Each number is 500 + 25 x the weight over its row's rms, rounded and kept within 0 to 999. Layers, rows and columns count from 0. Numbers have three digits each. The size before them is the row's rms in percent of the matrix's.

# layer 4 MLP up, 384x96, rms 0.0766, rows 282-383, columns 0-47
105:468485526484514496543529492537512476503534470485525460535505501492530453468493513507538534543504477466485489516470487479504489516487455489493533
099:516491517492431492501515523506514522504478484468490516505489522508517537491472488501526506480456541507459529554501504535485556485508484462526497
099:525490508493520518506531479514477489521494505519462512540518485487477532496428551473491500474514499538488517538544478505522502497526550554524511
099:514540541514488483532504459513465515484490470541501488517516501446536502493517541456511544504487470491523500519485478476492519498517529502459469
096:504518496456487490520511490509488484525506509482556517530483498526472524539475492517542466455495494521509476483485461480525560522503509470513526
096:511547485472478492559491489443516521548518509512519504502446537517542491472469499532486466475504491482486512497521499483476491502483487500475553
101:484551496486490535482487481519465482495516501535529529511497501495494486488507483525477528527465512544514480511540458468486471502471468468474523
101:511483530450543497543482500508484491511514505448482489486471528513516523535485491513559502508497507502511449509474497480488497504536455469505463
092:516519515489515510501491496478505478549500531456457536454536439503557502506491487503472485500512498514515480477561488500477485514476524523502549
100:498507483515457540495470518498508459459454509525505470490466482509486490478535488509482536521494475497497485485523510539520482437518481533518484
094:530528499467481474462480482506499466495540503526549479545527515512483520474477482474521501518478516512489563518515479520537551506422497471506530
092:499521539526492507473545496503488474501449511501527502544470545512485483521514497503484472561507521517494478498523558550507446483484498521505472
112:458467490497494507509537476496518494515547468473529498476525499525506517493491534511536471472458461480494497469503496538533482476492518494545507
093:523488534460544543479459487505509488487502536522510466490503509525465562475479483485449545526518491501494513482524527484483500466490492544518542
098:500445497511485499514547517502515537446519471514542503489469486543527497501478525501486476489496487479463486469483517514473504502475529534467515
097:523532475442489507500495508544488535469492490528477480495472506550474533495487448483450483484479534484525517476487515504520529511467513485525484
100:493491487499472452505499505527528488505471537514485511518472488462486501446545473476502516452482495502519522475500462499512537478487520468516510
097:503518472506536513462504509483447503467496529539488472465458491473494483491496527526491487558530526528494527499483511471513505509473487536479491
092:504518548488516482537508533520524536503499499453528529510516513494554536523510488542537466522455506519503541497496490505446512437482504504503504
093:487541504501528520482484489525472502502482479533549535570501494552551488506509528521496511489500525474509491448456486506491468519480503535469527
096:481473523497508485524512505507485511522519478486516516517509521462472526461537507512542477545504487502456469506518474440511458480515520495502502
111:494471485507494503507519482498487458521504510486479493568482540511477520523537500487457493480504480460491549560477447523522499507524515498534488
102:501495482505474439516462484517505478501462499470481509458481518506497536473533512497485490511516472490487533497484449555478560540492502494536498
113:520492524489491518494446465495492473487508521486501490524506497535527521486532465469467524491542539467442526530522511473532475480481531488515505
109:519472461485498491444491471467528491480481523510503505508496505515509502513511526508554493506467523533540499515469503485492480495514518471557461
094:501454483526491516499455481501549485486503525508476570425486511450474501502460541484511543499493486511473489493498518525506523466478485467468457
092:534519487549484520520487520488493477498502503511522524501513512460613506467530507528518527513508535487497502462465492503489506512529476531501459
090:538548448468491506491508519487507504520475487536483475503510501499480455480504471533522467458545491491498544525507514510559518453469502495484533
099:446558539509514523510464491496450533569471467510482518531522505519481491538513473500475503483473490486532478510526509485496502521474520510521487
088:525497526462543499515467539524514505493471456500514471509489473527478503506468524468505490521471469468486496484511519505516569472462509454506503
093:478492496444543494492497496488466484467529496537520468497509511521487488487493521465497474495512505495529516495519473428472531504511520511481504
094:488502490512493473493464496542438502497509471472538486529516488526461528466510515524486504490510441514494484480521503518510498542542530477508529
106:444546499501504498489528531489482518519468496540489536494475487471519476525462440487489554501536479506477531507506498477497485502492512462504473
108:482502468490518527517465451532535497493529511498491489514504513471483472524489510519503503504487522541553457476449512517527528511487510527509503
102:498460523505552489482493475518523528511499550503460519483502523506460512475488507500523482512511522508481510556485532479464532478453462466472522
097:509468509493509459515498444521539513530455502485541511499466506495492493575466450507505486507513511472491520487452525523485496520450489496517525
096:547486488488527463471506523512444507485494527495474475533564510516471442463534492495525489460476502523490512469526481492430513532508502493497509
107:517531473502544526486513471496520513490492515528502479546494502523521522492474499489508502496452507480507493487473504490458501532517528546435508
113:525522523470568502496499472460527514496494492455475505513533497504473499498513531499480490548545483515536535504530460498488511494486524498486499
100:497521488543492507530527470487480448519516520477495449451524547536478520461477492503485482515524473488484494467493480553514470481475480495494523
099:476501537461556467522527436497476483447479535490478509516496472544443497501526504495509494526531492461457481505490498524469480535499514473482541
100:497501522481496448524440507518494522521493502490511505511538524488524514505520508451513493496526512476518534470529513479503440540543506515532505
098:519547515490499512481492503451481469505486503519521541503517452468500506518480537492473462485481499506519499532507534486525489515529519507514514
107:460511499519515468513517512526514468506444526500530478514533518495439519493481516515506488516530521512480427473495528483497490544519496483501489
092:495494492520445494522475424473517485510493508493458518508467517478537508497480504515553510532469534496535501525434471513514481492476503506497527
099:486516510534450502524483529515473539452475480478446477497494442489475504501506527505521522513470522496502497481515488444514527493486512463445490
098:480477528545479463518476512506543488507480477536500490519519517483450469495552489520470467526479473484509495517524526488497536512513465542503506
105:489537482483542503504508511523490485521533500480473488532459485478535476479530500491396493514527514481443533537524512512454479523499521466481488
105:468491517541498504486498489477535469520494511495466509522467473479525541512498497482513518512505491542514480492481524479503516486489492526446506
102:464513454496460512526507491490498517516455497516515486493551510510463536518488478493488490504523531490494534525463452522505520443490512493561478
100:534514472438479496521511521462508485466497463486510473534491537514502480516486509477507479478441493477533490473519496487466466496494518526501520
098:532512506468508523475513482481530538464500515475494496500537455466537500516484496499482497452535528487514485487521522461504515522528526530512516
097:473540503547521485541515455486438497488526491468482525516474511549529541529477506496498517478544532496511501496546496519457554504508506479482524
101:501484496457526488480533490500509471516431488544469503522471458527525459552481502481472481478459506491519498517498521529482536484468472512533498
101:512490490436469442530515502492517541518474502507475520503531540533482522498475477507452521447485508459474519517465469531469529505474507508548515
102:521464508533523508498480542472503492491481509477502526449527493512479514478506490519563496491492510520524498510491464520464510522493522440489524
099:543495466488534490500549480510452517511489472540489472505506504499509509543482501514526483519534521506494508538507491532530486534457512539472548
095:518462515554530550480476476508491486541540541482509469529486505476493513510475508517529509519522470484513474533510510512498501517492474501531523
102:481523453472527497506502514447489543503486525529507533508495436484525495487508528514551476488554485490469528491507511519508463498499458515460527
092:499473518514545511492483510477499520471529504517486526488479484491535491515487501523466520505526560459528495488516530488432449511463472508479492
101:519518518509500467500471525508530549509482523548488486521481515518492500513517493464526472526487529491478521494478532488504504503481471514480468
095:496525469474477503511472481530499511502459550451501512484516507493512514534481484499536521478469492514498529496497518517527484473563496482526525
097:504461522468499504503493541534481514514514522493511473530511514507536484493527519487510495512475527522470520492523543475506502468521508500489536
101:512512514527474504469517495525501559490499522499492492465516526502538515543511491496533494566512536504501544507445516531487470514474463502509502
092:511490495479489456523509513524497525518467486486508485517459502481504536464571525515449531490500469492480503508452478546515529476499510491521541
094:504518492519565501481490489501530508513505530470484475491513460489466561464480530494479477475533483488534487535510471493475540519572492484485532
098:512534506437519458510513520547484514506509559504463493518522491457516502535498516543518493447465494486457489542494541496484465454498473481489479
100:521526464485523492508476481495560472556518493470544510447527537501505525531470465523461530486460535519523473509451515475486527487538529474465459
103:476507535484517481479461502505514531499474516503486500523509482492515512533485499468474445495475467513487505447454509499464468515501480455524436
096:485499498531509510457462513549463453556493539479519478479519504505483501485483509484468522492469512501530480512528489492512489483514535508517488
101:551479500497513500507525508495496483477504474479507480506488482479525463479523468475490477519502486493480525530528483489508499497473513493483536
095:531500477490490499479445471524502464475519472521481478546553521519480537479501481520487500485464498545495506449503488478497509523534494456479462
090:544454485515523447521530481494505507534507495534519475500522471494518538530516498546495537492513499480478427524492530506495448521498498513467494
101:537522543546503479509485505483500519481523518509469489509516495501466487533477495509490516489500486494521502528530497470506510493533464525473529
091:502513514508537533497539463486474485514458523487457514531523451470521555514522463501500486537522491524537507496549501467488493500543470498474526
102:508511485506470530499509487471512493490489536507497493479493526530533543520495511472462517470470488498521507533476464516462466513563504487538498
099:509528516507484499528517510500461474493477508470439486529473514420502515492521494503456523502543536506491506546504490518503454518510504516491515
095:526452491532490512493498542539480508525449493499472460474481536493481548470546497483518484479486524518516463524468535478479466505510532497493464
099:471513511503499471500471498448479479511474497493494514485535498491532478479487521483528492554495459505517519541517466486476449510520506496540500
109:492526429475520485515521498511494532545481501503463478534504545498530511505530463514474517480505487485471472500489520488529474551544466502514477
096:477475515488506520548509543437469499498540531539479521530506492503483510502512529497503472507500509518454500484518534512474444514537464494453474
094:515516516465548473491526521481498492528522521531470502516527514464549480510473490514517470545527531516490503521465486496527529488491493503447530
103:484481540503523538484525473475493529480500559514507556506524470478510547489499514539510474530502513503475501499508491452504465514485527498485507
091:511517495500503531465501502521458517492488504525493464480511520465534467517517519505486476519528462476525485544504477517505509492529509512514477
102:484505486513489469525499542496464479486527484473507512458485516463465527507538527531499488498495480525466512466449530563464474538485496501528487
118:464482490486453490483509508499511495456474508491487553525463522467498523522526493478514500514489525520503517421477496532480488468521460438474475
095:518458534492491512519483488444518474470512473484503474472495524471486487563496490526470462474516513471522517504493472477508490489512544469478478
115:485493508550465488551470499562515479534512514545478497520521466494527502497471498513504490502528514476456506493483518534484484519519488502473510
102:523539507510525524441496506506523500477462528521561474516505506522513513482456508541503507475494502508529505527519502545481448478510523515542486
104:484535523501508529473480473529489547525527509496498507436518530517506495467492497533514521485464463531507497511462443500494510473488517443534460
099:490490460492526502486493501459506517461534500488517522510465487487499474474465516442451516484501555504528495458511490512510467522486499507504484
104:490549510532475509474463540483471490513478491492499489492492459464529518468502489503444512482470484481494490505531489510537468514474502543498503
103:491526500537530509477496442475472483512454490506521537464534481495536505551518471469536521458537519446512502538496458509544499492499509500506514
097:505511505471511475502530472513445490512474529527485529544504456513553484529478518465451505504493523513503536569524523486498520516526492491543499
096:448549502520550509480509455463493497492537512474512514477521529513532520511507478517521523476463527509476529454523500488507477513466525478516493
095:520520480476520505446492506505458497536516538490454500484535488525479482502525489462508470521569482517542500485485499500504455516493525566546465
102:520517550454495517474518499463515511487490476530526507478533521492482563509477516547509485491473505478502514485481485496479517484475464481501469
112:499481520510502528500481474456507514497491493525466473517523511499551514482556511491491437531476491495499488472508521502542518453513550481496509
096:480487479505484542491492477516516506524455527514493508476533490470514480505484492488441458459521514487478471511503482492522552469473509469506508
096:502482499467493484464478530514510512488474497500506509480453520503478522485466502423455493501483442514535491539517481492521523466552493488535481
097:492525503475511455526494465541463546518526532507516483537460481509521471497503497529465511529529457521527544459489505558466459465466494510498523
102:510462508477516471467511510454503517520507481515504527523528523491510525510439469447513511521539528480472512490490511479465525514474470467470483